Each number is 128 + 32 x the weight over its row's rms, rounded and kept within 0 to 255. Layers, rows and columns count from 0. The size above them is the row's rms in percent of the matrix's.

# layer 2 attention query, 192x192, rms 0.228, rows 35-63,99-127,162-191, columns 48-95
size [ 71 104  99  87  88  92  92  91 102  86  97  97  98  93 105  96 105  97 109 108 105 112  97  96 104 102 102  99 105  89 107 107  94  82 105  98  85 108  95 107  97  96 104 107  94 100 111 106 100 104 104 100 111 110  99 109 105 102  91  75  97  99  96  89  99  87  84 100  83  93  98  92  88 107  94 115  98  97 119 110 108  96 117 107  99 106 105 103]
[[144 122 118 141 141 165 142 142 106 141 111 121  87 100 175 154 180 126 154 110 131  93  87  65 113  66  37 117 114 107 120 106 102  93 133 140 106 156  85 169 165  90 147 113 189  96 132 109]
 [118 211  96 148 144 182 129 135 127 138  72 124 127 156 146 142  94 177  86 108 125  99  54 149 131 123  97 131 121 100  95 157  94 154 174 159 180 117 167 113 166 146  99  75 105 179 143  70]
 [164  66 138 125 137 113 150  76 107 108 145 112 147 157 110 114 184 148 153 148 174 129 150 187  96  77 149  71 109 131 118 132 136 147 177 178 131 149  99 133  60 194 140 156 153 106 160 131]
 [100 150 136 109 139 152 174 123  77 109 117 139 152 112 132  95 118 129  93 135 144 119 161  63 105 144 153 149  84 125 120 188  98 110 115  97 101 107 105 138 123 144 209 105 160  98 135 129]
 [109 171 182 154 164  95  81 152 146 124 149 127  93  76 169 115 102 138 196 178 166 178 157 137 149 107 103 136 152 134 118 120 121 131  60 155 118 156 173 130 161  86 132 100 102 152 144  76]
 [ 78 202 158 108 118 108 136 203 133 104  98 158 110 116 148  95 131 140 190 117 160 143 115 128 135  82 111  96 109  72 155 199 146 152 114 162  62 147 116  88 154 147  59  90  87 128 163  78]
 [145 117 139  60 149 139 151  51 154 162 123 118 159  95 161 138  84 110  43 132 114 152 154 145  94 148 111 116 119 113 152 149 154 103 133 125 125 124 112 192 100 112 115 101  84 165 185  40]
 [ 86 101 133 133 122 141 138 205  67 167  84 168 111 106  68  67 119 109 180 129 136  89 152 129  82 115 112 138 139 138  90 148 116 116 114 154 133 153  82 106 114 110 108  55  94 100 185 120]
 [146 144 131 153  73 112 167 157 141 198  91 140 160 118 106 150 133 135 116 200 116 152 149 145 197  57 109 111 129 143 118 123 148 116 156 177 151 121 195 121 151 131 161 119 101 163 104 125]
 [124 102 169 133  49 109 103 101 115 144 109 190 107  98  97 126 121  91 110  98  63 146 123 158 118 161 119 147 121 101 133  48 180  64  74  68 130 107 147 121 127 125 102 140 123 140 107 101]
 [105 147 132 130 105 150 104 104 144 111 131 134 133 110 172 124 113 111 123 105 165 116 137 109  73 107 215 147 126 185 133 168 137 121 105 141 113 188 172 202 150 165 142 113 128 120 110 105]
 [127 171  90 141 154  74 151 176 137  92 200  81 158 108 171  78 126 136 107 162 154 110 111 117 129 133 153 125 112 145 157 136 137 107 177 148  93 155 138 185 149 140 151 131 171 136  73 196]
 [101 106 154 132 110 100 135 103 191 128 109 120 131 135  78 200  49 122 142 136 153 104 112 191 139  87 116 171 105  96 109 121 157 130 101 113 138 130  46  89 140 117 171 109 142 161 146 170]
 [134 150 121  57 117 150 138 113 100  29 102  88  98  82 112  48  76 143 113 141 105  85 162  95 112  96 102  96 137 152 132 104 124 192  75 174 100 121  94  61 174 185 152 144 122  96  27 164]
 [149 160 182  93 117 121 164  91 116 126 192 173 175 118 138 119  93 159 113 142 123 142 142 178 162 143 133 140 150 118 185 144 119 112 151 129 111 137 115 113 110 214 176 140 122 135 160 223]
 [134 173 149 107 154 185  93  82 113 132  69  84 114  69 123 154 122 170 152 150 136 115 167 123 116 115  75 168 171  92 177 120 153  65 140 169 143 130 148  77 153  90 134 175 142  76 151 141]
 [161 125 122  88 150 138 131 170 132 103 146 211 144 122 160 106 116  83 120 155 130 167  95  94 124 179 150 164 214 187 149 142 118 164 170 119 129 152  88 157 160  94  31 106  94  99 127 105]
 [122 120  88 101 130 200  99 152  81 151  99  58  79 104  87 161 125 131 105  77 121 156 119  73  82 109 126 109 118 106  75 102 111 114 172  32 141  77 154 113  99  97 135 118 158 176  88 189]
 [107 187 167 145  99 110 136 155 124 159  55 126  58  89 148 179 119 141 123 123 122 153 113 113 161 124 107 130 151  98 138 106 127 107 109 100 125 159 126 104 149 142  86  90 115 169 120 138]
 [ 98 123 157 146 108  97 111 111 115 148 138  95 142 110  90 193  80 169 163 148 139 198 143 133 157 102 114 147 100 111 174 169 169 108  78  86 145  85 132 121 185 110 149 111 134  89 114 137]
 [142 110 142 132 180 141 118 161 120 118 100 170  98 141 114 124  91 100 119 151 161 123 114 162 165  98 133 159 169 147 133 152 137 170 106  68 115  85  94 151  93 123 162 146 152 142 128 174]
 [126 148 161 109  89 149 151  70 105 144 130  98 118 113  96 154  91 154 110 116 123 107 170 143  71 114 145 175 180 116 199  81 127  87 186 168 101 147  86 105 122  44  58 119 137 144  99 100]
 [164 203 122 120 110 178 115 139  91  85 128 131 137 139 128 132  89 112 137 145 116 163 128  46 118 111 118 121 141 146 141  89  77  88 159  85 145 134 113 112 114  85 164 158 126 104 146 112]
 [136 116 158 140 143 146 137 130 149 124 147  87 147 111  69 164 182 111  89  83  94 132 159 114 107 103 104 101 163 130 106 154  94 180 157 140  84 123 184  85 186 155 134 174 126 199 134 126]
 [ 63  90 221 137 160 140 130 166 132 180 115 188 125 108 107 167 129  53 144  46 103 120 125 152  78  78 112 103 162  70 146 150 118 147 145 102  82 137 122 152 140 159 129 120  97 125 146 113]
 [ 95 105 154 121 105 154 129 142 214 104  97 104 123 117 207 134  85 139 158 110  78 182 106 154 128 169 141  91 131 116 129 124 108 145 146 145 165 151 133 136 158 131  88 116 126 148 111 117]
 [209 168 165 165 136 151 152 112 160  84 146 141 117 124 160 159  83 191 160 132 131 138 157 102 100 143 189 160 149 181 112 102 157 127 125  91 139 122 114 141 117 143 110 155 104 183 143 163]
 [122  65 149 119 153 171  73 136 124  93 179 167 144 145  67 163 137 150 100 147  91 182 108 171 103 132 156 136 144 130 130  89 152  68  97 184  67 104  95 103 166  83 143 126 135 142 133 154]
 [129 143 117 102 119 121 200 117 123 181  78 156 143 127 141 170 157 119 173  72 117 131  90 142 143 140  96 172 196 163 130 143 177  72 144 143 133 142 109 223 103 137 116 117  77 151 123 173]
 [145 143 158 126 179 130 134  81 183  75 121 156 143 138 118 165 159 140 157 159 171 143 119 166 136 140 121 130 116 206 126 111 110 141 207 151  97 176 120 140 106 112 140 103 122 110 137 143]
 [142  84 134  90  49 120 129 126  59 144 150  92 148 139 103 101 107 123 111 138  70 122 104 123 100 129  88 140 133 137 128 105 147 123 115 139 107 136 110 114 208 141 182 153  96  51 117 113]
 [100 204  95  79 116 153 103 187  99 159 138 124 138 104 156  66 177 155 147 122 134 185 136 116 157 112 155 117 109  78 103 155 111 145  58  97  63 110 120 111 118 121 123 131 137 188 152 123]
 [116 150 111 153 155 168 187 103 115 123 171 100  88 156  97 128 141 128 148 112 135 175 137 142  68  71  81 145 122 124 110  85 201  75 193 157 184 144 138 161 125  97 112 170 127 159 125  21]
 [140  87 113 121 157 102 126 156 166 140 142 148  97 111 162 121 134  86  88 146 139  97 104 160 157 168 180 107 159 100  94  87 151 116 122 160 148 121 160 175 106 152 116 139 104 127 123 102]
 [124 135 128 150 130  74 111 161 109  85 128 123 113 124  65  72 115 145 188 153  90 139 130 149 112 183 128 137  95 190 132 130 130 139 126 127 138 145  83 115 109 139 102 129 193  71 139  57]
 [161  86 103 101 147 224 115 152 146 149 167 122  90 144 107 180 144 153 128 164  98 135 126 137  84 155  59 121 129 125 122 121 139 155 153  87 143 138  48 139  87 133  84  98 160  74 116 107]
 [ 66  83  98 166 105 164  84  80 122 131 139 118 149 120 139 107  95  78 133 163 127 130 140 115 116 114  77  59 163 142 128 109 175 125 175  93 150 176 122  91 114 127 117 152 127 141 178 141]
 [142 107 142 133  88 177 167 147 156 175  99 162 115 118 180 169 117 185 142 120 103 137 164 134 105 126 186 111 158  58 106 135 113 132 131 103 121 163 112  81  96  78 148 148  87 123  96 179]
 [136 223  85 146 136 129 125  95 100 138 117 112  60  27 180  95 173 126 130 119 163  50 117 166 125 116 118 115 184 109 135 173 131  76 168 136 172 140 142 112 119  59 159 131 109 103 101 130]
 [118  71 106 103 137 106  48 100 113 148 147 147 137 119 125 145 149 120 139  64 137 108  81 112 121 127 150 105 120  99  69  83 154 153  97 123 140  88  92 119  90 204 133 130 155  99 129  84]
 [ 89 102 110 116  48 108 131 115 142 137 203 142  80  95 165 109 160 114 187  65 114 158 154 179 109 117  78 150 139  76 120 119 193 176 170  86  98 150 157 111  99 151  92 140 141 141 138 169]
 [125 157 140 119 139 127 175 164 121 131 110 172 110 131 153 148 144 145 110 138 103  26 166  97 155 113 149 166 109 126 136 132  79  99 131 113  91 101 115 132 140 114  98 174 156 115 122 135]
 [175 100 134 154 147  95 143 140 145 144 139 111 136 130 115 159 128 100 116 148 139 160 108 122  93 154 123 145  56 132  80 109 111 181 158 102  76  96 165 141 133 192 106  86 122 165 117 131]
 [105 148 117 118 140 115  98 138 162 139 120 118 103 199 157 206 177 149 148 156 109 130 137 137 114 157 146  94  51 113 138 115 130 105 118  76 117 141 127 160 101 132 174 143 118 134 137 121]
 [163 131 120 160 118 133 159 111 128 221 173 153 134 171 160 130 142 135 168 157 140 153 150 133 126 166 180 128 124 121 149  96 130  77  80 132 157 159 128 144 124  97 157 120  50  79 105 130]
 [115 182  87 135 151 132 134 173 135 190 140 173 140  93 174 106 114 139 139 125 178  78 137 121 151  71  81 115  97 119 103  45  91 102 162 148 141 126 172 132  49 115 196  95 129 163 124 111]
 [129 111 156 116 113 185 127 147 137 114 114 143 162 138 202 149 131 176 134 146 144  94 114 121 126 125 162 211 111 143 124  68 148 137 139 135 119 104 123 154 155 134 120 116 157  56 141 174]
 [ 89 156 140 138 155 115  59  76  76 120 125 105 158 148 116 136 130 149 153 104  97 105 139 124 149  94 142 138 165  93 136 109  80 140  83 110 126 140  89  96  92  96 149 128 141 117 119 179]
 [127 113 117 142  97  83 167 113 102 109  95 117  80 143  93 195  87 154 130  95 112 137 114 104 110 149 129 134 175 130 150 116 162 105 151 142 132 180  81 103  99 101 122 112 100 163  89 187]
 [156 143 130 120 107 137 122 176 122 135 129 149 128 155 122 158 174 150 123 127 124 203 105 125 165 143 152 154 138  99 101  73 123 131 140 108 120 162 104 107 122 118  81 139 159 190 155  98]
 [ 92 125 153 113 144 102 149 121 147 117 253 150 106 133 100 103 124 179 168 124 128 146 121 105 131 195 132 147 123 149  99 166 176 141  55 147 145  98 133 152  21  95 145 129 230 143 109 143]
 [150 163 130  69 109 156 148 165  82 135  77 143 143 166 134 200 158 133 167 125  93 147  68 144 125 104 139 120 118 148 150 125  94 110 104 119 189 150 104 151 146 108  87  79 126 180 179 132]
 [ 97  94 125 134 157  93 129  84 153  99 114 128  65 153 121 164 140 101 154 114  95 142 149 173 128 128 136 133 117 111 129 135 106 116  73  92 144 101 133 148 126 127 162 138 164 142 144 141]
 [165 140 120 164 154  86 124 148 101 112 106 142  81 155 132 135 110 116 143 141 140  60  99 129 138 184 158 174 101 139  73 100 122 155  97 128 183 108 106 120 116 132  95 106 138 144  99 121]
 [147 194 131 119 110 116 153 126  99  78 129 146  82 113  78 127 151  86 153 121 160 129  67 147  97 180 201 150 114 176  80 157 126 126 150 133  81 100  86 135 157 115 126  95 155 154 140 171]
 [102 177 161 158 145 180  94  70 124 169  80 184 180  98  97 131 104 151 143 151 122 119 116 164 101 165 118 155 122 131 126 124 129 128 109 143 128 178 150 134 123  91 109 129 191 153 169 168]
 [119 160 159 102 189 140 150 109 182 171 166 185 116 118 170 102 127  96 113  77  88 121 124  97 119 131 118 123 115 118 118 153 156  95 138 173 114 163 158  93 110  64  49 131 124  76 165 152]
 [138 161 110 162 196 191 132 121 120 130  95  78 146 150 147 160  60 110 121 143 141 138  92 128 121 107  69 122  60  84 131 157  80 176 151 103 125 125 111  78  63 147 143 175  95 133 114 121]
 [150 142 105 141 117 102 147 153  97  81 124 120 179  82 133 131 220 192 125 144 128  88 123 142 130  98 107 130  99 164 125 127 160 119 147 171 152 103 186 135 131  94 108 182 131 147 157 126]
 [129 111 141 162 178 159  80 160 159  86 157 188 155 126 111 119 157 130 167 111 176 159 135 124 134 110 159  66 106  84 155 152  82 124 198 141 199 132 124  99 123 145 157  90 178 162  98 142]
 [113 106 130 113  96  76 167 157 100 176 131 140 193 139  94 109 110 162 135 128 149 191 176 151 132 139 199  99 159 120  71  86 121 159 123  88 149 166  81 182  90 167 194 149 120  82 159 118]
 [164 115 120  59  85 154 122  59  85  89 137  82  98 195 176 107  77 114 150 120 149 114 147  84 102  75 133 171 188 113 185 118 122 150 150 132  80 109  99 103 133 105  87 149 136 122 138 142]
 [164 116  68  76 130  60 154  75 106 134 162 103 155 169  95 140  91 110 152 127  62 150 105 110 168 161 114  79 157 132 101 176 103 145 141 163 155 154 172 130 106  69 149 123 157 155 136  99]
 [135 172 139  67  96 167  96 188 115  89 159  72 119 104 199 146 108  79 139 103  96 115 124 104 100 174 168 171 176 101 119 151 140 139 110 128  89 173 129  83 138 115 141 113 151  78 122 123]
 [150 146 150 151  97 103  92 132 159 168 131  87 150 112  84 152  88 130 152  95 172 112 110  90 129 179 108 164 108 136  99 174 113  97 189 163 149 107 137 145 102 142 142 148 150 149 138 150]
 [107  60 172  90 122 153  41 122 149 150 159 171  85 147 131 121  93 144 122 172 146 138 112  99 100 135 105 107 140 151 124 110 153  37  99 173 118  84 120 155 159  72 167 109 120 164 170 126]
 [120 150 136 128 200  87 144 129 134 153 123 166 121 133  96 151 113 147 134  72 110 126 160 124 228  88 105 145  95  56 140 171 105 141  86  91 134 176 126 172 131 150 178 124 121 133 103 168]
 [180  49 106 133 120 108 144 150 151 136  81  67 174 141 195 135 135 155 124 128 134 223 154 138  76 122 163 130 133  68 125 132 120 107 160  98 122 145 128 158 126 166 117 168 150 108 121 124]
 [131 132 132 127 126 149 111 143 149 180 121  94 109 158 102  66 171 133 147 109 107 120  82 126 114 145 148 119  40 172 147 105 180 185  38  96 141 129 164 140 119 159 160 157 170 131  58 164]
 [125 131 127 132 122 109 102 151 111 168 132 168 107 142 136  99 152 110 166 143  59  97 135 131 111 161  43 132  93 103 137 179 139 136 211 132  89 190 174 106  75 123 168 115 157 134 144 115]
 [ 77 126 126 104 151  79 115 132 104  96 111 171  90  57 137 119 105 125 138  72 124  56 129 147 140 123 121 144 164 175  89 160 141  57  65 152 104 140 145  79 152 157  99 140  83 121  91  67]
 [128 118 132 126  76  69 120 140 118 145 125  68 128 132 137 122 160 107 108 122 154  78 155 123 144  95 104 114 107 140 169 133 120 190  88 118 100 135 119 128 134 160 118  82  93 154 151  75]
 [121  80  55 168 107  58  89 136  82 107 108 129 151 140 131 112 128  65  95 130 106 119  94 166 141 131  81  97 111 118 113 154  49 114 145 104 198 106 121 175 128 137  67 143 153  93 133 187]
 [138 114 116 137  46 182 143 159  87 120 117 107 120  84 124 126  72  49 112 143  94  78 115 100 107  97 137 124  97  60 134 146 122 102  78 118 122 122  87 183 134  97 158 127 148 132 162  87]
 [ 77 171 123 112  90 153  85 101 184  93 128  95 148 175 118 132 156 155 169  96 149 104  92 153 167  82  22 101 117 156 121 111  54 116 120 187  87 153 183 136 180  84 139 149 145  95  87 102]
 [ 98 163 136 118 122 103  73 139  99 104 146 177 110 151 110 196 102 136 179 135 113 148 121  92 140 145 198 112 200 141 114 154 174  62 145 156 146  95 135  62 107 153 142 114 204 143 135 162]
 [132  93 136 120 143  96 200 183 143 153 174 125 135  96  69 176 169 106 130  79 157 142 125 100 135 135 111 102 145 152 194 158 160 101 122 155 125 118 143 110 144 126 121 194 111  95 140 210]
 [ 87  76 144 122  98 142  86  79 164 112 132  94 162 176 146 103 130 131 139  98 111  73 123 197 142 172 122  92 182 103 124 176 113  93 128 135 119 100 112 198 105 126 127 125 152 116 147 137]
 [120 139  81 164  65  96  82 103  96 143  82 166 114 136 151 136 118 159 135 124  88 131  85 101 127 103 142 175 164 128 117 169 164 113 117 128 144 161  52 129 131 102 169  87 125 115 149 147]
 [115  87  93 185 119  86 190  84 150 133 168  92 138 169 181 106 113 150 115  77  87  99 199 116  98 122 112  90 175 110 180 125 169 118 147 176 138 118 123 174 201 102 123 147 167 164 106 163]
 [131  99 106 138 187 119 162 134 122 141 134 135 120 132  96 128 138 159 142 147  87 153 165 159 130 140 177 144 134 120 111 104 130 139 125 140 133 159 171 142 181  72  74  94 145 118 165 136]
 [129 116 147  94 134 142 147 138 148 172 175 172 189 160 144 112 156 163 112 113 134  82 111 122 141 144 106 152  93 100 115 127 169 194  90 150 173 129 112  98 149 167 197 143 122 112 172 147]
 [131 151 125 149 155 132 137 158 169 117 118 104  85 105 119  98 172  94 179 109 151 124  84 153 173 135  99  67 112 170 144 117 156 200 142 149 154 151 112 159 126 152 134 122  59  69 120 146]
 [166 152 138 128 117 135 128 133 218 149  95  99 170 140  89 112  72 138  74 173 145 133 138  96 144 123 129 103 112 136  85  96 193 147 112 173 136 134 181 149 100 138 108  96 139 100 201  87]
 [160 130  64 141  88 133 161 110 105 148 116  63 164  94 119 169  95 104 127 158 141 146 164 173 148 133 102 172 151 122 155 130 128 159 121 148 127 143 159 112 151 190  87  70 166 162  69 158]
 [117 129 132  98 126 138 103 154 127 139 158 159 120 120 137 157 144 117 120 148  90  88 130  86  98  72 151 191 118 151 106 124 123  94 177 134 175 180 124 129 157  99 128 146 138 114 147 163]
 [ 74 147 153 133 109 131 128 117 139 149 128 143 109 176 113 164 178 101 146 129 110 152 131 138 128 136 101 129  82  98 111 210 164 116  84  71 107 111  74 104 153 115  84  90 109 145 203  71]
 [135 175  94 120 145 130 182 139 167 144 132 118 155 166  88 135 134 152 176 118  83 145 132 127 123 127  66 104  98 155 131 138 135 160 137 149 161 121  81 106  91  81  85 111 134 118 140 187]]
# layer 2 attention key, 64x192, rms 0.224, rows 34-63, columns 48-95
size [101  86 100 103  96  92  92 103  93  92  97 102  95 114  89  99 109 105 103  99 100 100 105 104 102 105 109 102 100  97]
[[129 112 144 135 141 178  69 106 116 116 130 132 159  83 127 161 110 129 164 117  93 144 162 176 149 156 115 109 107  99 128  71  88 114  46 144 123  78  78 150  89 123 136 151  87 175 151 157]
 [136  94 132 155 158 135 118 118 177 126 132  69 152 108 139 139 151 203 121 137 137 117 136 193 183 144 132 113  91  88  72 161 175 132  90 113 149  87 154 168 135 145 122 149 157 142 121 145]
 [154  88 119 186 164 143 110 121 172 134  94  98 140 138 108 151 120 141 159 118 121 133 164 141 111 147  41 155  51 161 100 166 164 121 162 188 152 104 141 110 166 117 112 158 184 109 147 141]
 [145 137 146 178 133 106  85 156 119 136  89 190 120 128 183 118 140 163 136  73  87 132 167 160  71 112  97 119  99 115  67 148 143 168 123 183 132 184 123 132  76 136 117 126  91  72 102 119]
 [133 114 159 231 171 150 108  91 124 121 178  62 149 169 145  64 133  77 148  89 211 124 124 178 112  82  98 106 164 105 121 104 131 140 112  83  50 141 107 129 142  93 164 142 124  92 229 102]
 [122 206 126 122  64 109 115 124 141 123  90 158 134 149 130 119  95 135 111 121 118 129 132  96 208  86 191 130 150 158 199 101 159 130 151 113 131 109  25 173 143 115 104 123 102 162 149 112]
 [144 115 112 188 128 145 122  97 127 172  92 101 115 134 169 193 113 151 115 145 175 120 133 139 121 123 163 129 113  96 118  61  91 160 103 202  97 136 138 172 143 124 135 185 127 149 101 133]
 [ 75 156  95 130 125 152 148 133 151  99 129 109 145 106 113 101 117  68 115 156 104 160 147 127 172 170 152  62  93 117 101 164  78 159  93  99 181 142 145 110 121 177 220 132 100 112  88 122]
 [165  45 158 105  88 143 174  99 120 108 171 100 147 116 105 111 135 120 114  82 170 157 108 157  63 119 123 138 117 121 115  84 109 142 157 134 137  75 138 110 185 125 161  93 131 139 132 106]
 [135 150  98 146 123 108  90 106 114 152 124 135 120 127 121  78 158  88 142 153 172  87 147 106 113 132 130 123  66 109 162 128 139 129 122 171 164  77  94 120  67 129 133 138 146 135 135 151]
 [105 149 141  79 127 114 150 150 121 140 185 125 117 111  84  98  92 143 195 172 103 133 140 126 114 142 220 179 152 168 133 105 121  77  64 108 152 100 119 132 155 126 185 190  90  74  58  71]
 [ 87 122 142 174 208  94 141 130 156 117 135 137  92 156 122 138 110 153  48 165 119 159 137 115 136 154  59 125 184 169  99 137 101 151 134 137 162 168 151 191 104 164  98 107 134 144  93 126]
 [114 221 124  88 102  98  81  88  95 132 116 132 178 139 107  52 139 102 132 123 142 154 115 138 105 125 174 184 104 130 177  93  51  70 111 121 182 101 134 168 140 195  83 138 144 136 165  95]
 [104 146  91 127 102 137  96 143  87 160  95 134 114 140 115 159  76 173 151 130  87 110 110 126 125 133 186 155 138 117 145 123 137  72  80 127  90 121 138 100 158 180  66 157 115 170  85 124]
 [146  77 104 119 138 131 185 164 169  79 160 121 126 121 165 102 147  92 124 111  99  64 124 121 135  95 127 174  73 123 117 139 120 101  86  97 150 131 142 115  56 141 167  90 125 120 189 160]
 [163 142 127  87 145 109 125 136 130 183 114 178 184  70  96 169 133  86  83 109 129  97 116 115 174 168 150 153 175 133 103 138  70  94  66 138  80 113 140 139 168 112  56 149 143 126  98 166]
 [116 155 111 111  93 130 125 102  98 153 122 110 102 138 139 116 138 123 136  85 179  36  99  91 135 207 132 129 134 168 111 145 119  77 159 136  67  89 129 156 190 150 101 144  95 174  98 181]
 [ 88 180 101 137 147 139 153  69 105 129  95  95 155 147 137  86 119 176  60 143  82 125 134  84 137 141 155 159 103  78 188 123 183 114 159 118  75 121 128 144 123 147 169 128 143 111 118 151]
 [162  99 155 120  98  95 110 111 126 138 188 160 130 141 149  79  80 148 124  92 128 142  61 147 124  82 124  95 123  99 110 118 127 105 158 146 201 127 104 129 125 144 193 156  87 191 107 111]
 [100 130  76 104 138 189 151 166 128 188 133 119 122 138  83 129 103 140 118 100 189 120 151 142 170  90 167 124 116  92 112  92  71 116 132  73 164 112  95 144 109  84 139 120 153 172 109 123]
 [188 105  95 111 177  96 138 194 129 124 149  48 152  91 162 134 156 111 148 181 200 152  93 127 120 124 101 169 120 158 163 137  89 131  92  90 147 164 150  58  95 158  45 109  70 141 105 150]
 [128 100 172 175 120 150 195 101 103 167 142 154 143 109 154  83 114 107 139 147  84 142  95  39 138 104 174 124 120 114 115 123 148 103 142 163 143 126 112  95 112 134 104 128 149 129  84  78]
 [ 83 160 116  94  82 119 138 141  79 169  97 146 156 139 118 126 135 109 136 159  65 104 142 128  92 143 158  94 114 151  89 140 178  85 124 133 159 112 156 196 145 149 197 128 116  82 126 165]
 [113 141  57 163 157 128 160 120 123 166 131 157 121 144 109  89  79 104 124  79 186 160 191  83  94  94 160  50 145 157 135 113 115 180 158 174 126  90 106 162 155 140 182 129 178 167  79 105]
 [158 138 112 148 157 125 133 127  85 112 178 137 151 160 177  69  91 158 100 255 151 188 155 107 124 169 133 131  98 124 104 150 135  84  65 102 122 146 167 201 140  79  63 112 137  67 119 141]
 [144 148 105 169  72 116  79 122 141  66 167  85 215 145 137 121 147 142 129 141 126  94  47 154 150 141 124 147 153 180  61 123  99 196 204 141 168 123 101 109 133 114 108 118 142 141  97 150]
 [132 187 145  67 183 113 156 120 156 134 147 153 192 151 132 151  80  93 129 133 141 106 187 125 103 123 117 134 139 123 167 141 163 127 118 149 125 144 125  78 130 103 117 126 137 130 160 133]
 [147 130  70 129 108 155 150  51 123 131 199  62 125 113 117 180 154  71 143 133 125 193 181 100 112 101  59  98  77  80 134 107 142 156 122 115 130  96 111 130 152 122 169 149 104  72 137  35]
 [165  90 117 109 116 158  57 156 123 144 146 112 175  88  64  88  96 137 170 105 129 136 157  92 152 153 109 157 166 125 173 129 129 246 123 131 100 104 145 142 109 132 135 122 143  37 112 148]
 [121 139 147 143  55 113 130 145 136 174 111 105  56 103 139  91 101 120 103 142 121 131 121  72 137 158 168 119  91 138 121  78 143 163 160 131 136 126 123 147 181 146 168 165 123 138 154 109]]
# layer 2 attention value, 64x192, rms 0.222, rows 0-4, columns 48-95
size [100 105  98 102  99]
[[103 119  90 128 150  78 135 155 146 174 110 150 127  87  65  69 121 150 133 156  68 139  92  83  77 106 141 166  86 125 171 182  53  71 199 172 147 110 101  79 152 116 116 148 120 149 155 152]
 [116  98  91 115 114  83  93  98 101 156  69 156 115 161 125 106 127 159 164  83 169 169  91 162 151 100  86 104 129 172 128 176 137 134 155 140  81 180 149 103 100 133 133  68  49 104 167 133]
 [123 126 121 132 110 180 105 114 138 156 126 123 123 196 173 109 152 114 104  94 123 104 141 147 156 130 112 146 121  99  97 101 146  90 162 118 138 187 138 167 128 126 124 159  95 175 133 159]
 [179 103 131 128 162 161 166  80 144 165 108 168 131  85 144 107  80  85  89 156 148 121 130 140  84 138 109 144 103  98 154 141 173 141  81 178 149 123 140 143 114 135 122 144 123 111 116 111]
 [114 136 134 113 164  85 157 111  98 120 148 153 143 127  70 149 164  52  88 146 195 132 145 151  85 169 127 161 133 109 118 146 140 163  61 126 129 131 122  98 188 118 170 109  96  41 167 122]]
# layer 2 attention output (transposed), 192x192, rms 0.232, rows 0-4,64-68,128-132, columns 48-95
size [109 108 107 105 109 105  99  93 102  88  87  92  99  90  90]
[[146 166 143 131 129 132 106 160 149 162 108 141  78 114 135 145 128 138 121 149 114  36 154 173 136 149 164  92 170 194 150 129 201 156 148 114 122 121 178 114 160 105 109  92 154 128 153 133]
 [127 132 127 133 177 181 131 152  48 121  89  90 114 155 163  80  90 185 143 147 138 100 133 144 181  92 136 108 117  72 140 133 123 234 127 136 150  51  47 154 123 101 142 125 109 190 113  23]
 [ 75 136 163  21 136  92 156 144 144 109 118 130 162 106 108 159 114  69 119 157 149 136 149 179  97 144 210 112 108 161 139  87  60  90  94 147 140 126 104 125 103 128 139 169 113 114 111  94]
 [ 87 140 136 106  44  92 107  78 127 120 114 149 143  51 104 148 139 129 113  99 142 187 177 122 133 159 136 129 150  95 126 168 152  99 172 125 117  92 106 143 187 144 131  64 153 117 144  72]
 [116  89 122  96 105 154  34 117  81 122  99 147 143 122 153 123 121 123 133 123 124 125 130  70 158 151  93 109 157 227 122 117 102  74 185  85 111  96 186 109 109 138 115 128 164 152 141  96]
 [120  98 149  65 102 107 176 119 115 150 147  97 173 104 120 113 100  45 106 167 168 188 185 104  96  83 163 149  45 111 137 151 131  78 162  91 175 166  90 114  64 127 178 195 128 142 101  88]
 [132 101  60 148 130 116  83 101 163 103 116 119 108 114 126 197 187 157 178 106  96  79 148 115 163 132 104 179 147 150 170 110 114 149  85 118 130 150 108 116 180  69  93 142 167 128 104 179]
 [131 113 105 138 109 121 134 119 163  72 104 162 193 139 121 105 193  90 130 143 129 130  80 199 166 147 132 119 123 117 132 141  94 162 107  99 171  97 151  57 124  46  94  63 135 122 157 134]
 [134 132 151 126 189 115 135 130  89 129 110 189 121 148 154 184  68 167 105 144 140 119 139 139 128  95 110 113 106 116  94 151 158 160 142  83 139 176  87 126  98 118 137 128 181 173 124 171]
 [136 132 126 112  81 118 209  77 152 132 138 217 143 104 129  43 133 239  98 140  79 150 150  88 104  53 138 159 133 140 182 129 122 148 113  89 140  87 162 162 106 114  84 159 138 175  79 126]
 [119 161 103 132 131  81 110  51 118 177 145 185 115 109 110 123 149 151 176  97  62 108  60 162 209 148 122 104 113 107  62  87 110 168 109 125  96 135 105 177 132 124 132 116 100 138 115 116]
 [118 144 143 115 104 127 157 108 178 136 136 191 155  96 104 136 139 141  97  76 167 127 160 152  86 180 172 127 108 119 126 128 128  69 126 161 109 164 159 139 130 195 140 139 117  72 139  76]
 [149 120 213 192 110 108 107  95 122 137 161 109  89 126 128  93  86 139  65  59 139 160 163 101 139  91 102 116  81 134  74 173 125 110 116 173 164 112 138 176 114 137 151 122 158 117 110  99]
 [154 141 102 136 110 171 129 118 167 110 169  74 163 122 129 119 183 154 135  99 146 201  80  91 122 130 145 205  80 154 107 117  99 116 112  85 107 129 181  93 118 165 146 137 148 149  91  97]
 [153 159 186 161 130 114  91 129 122 141 190 103 128 132 129 186  98 133 187 110 163 132 180 177 130 120  83 133 164 128 178 159 151 125 125 183 137 165  93 109 150 123  86  68 154 111 150  86]]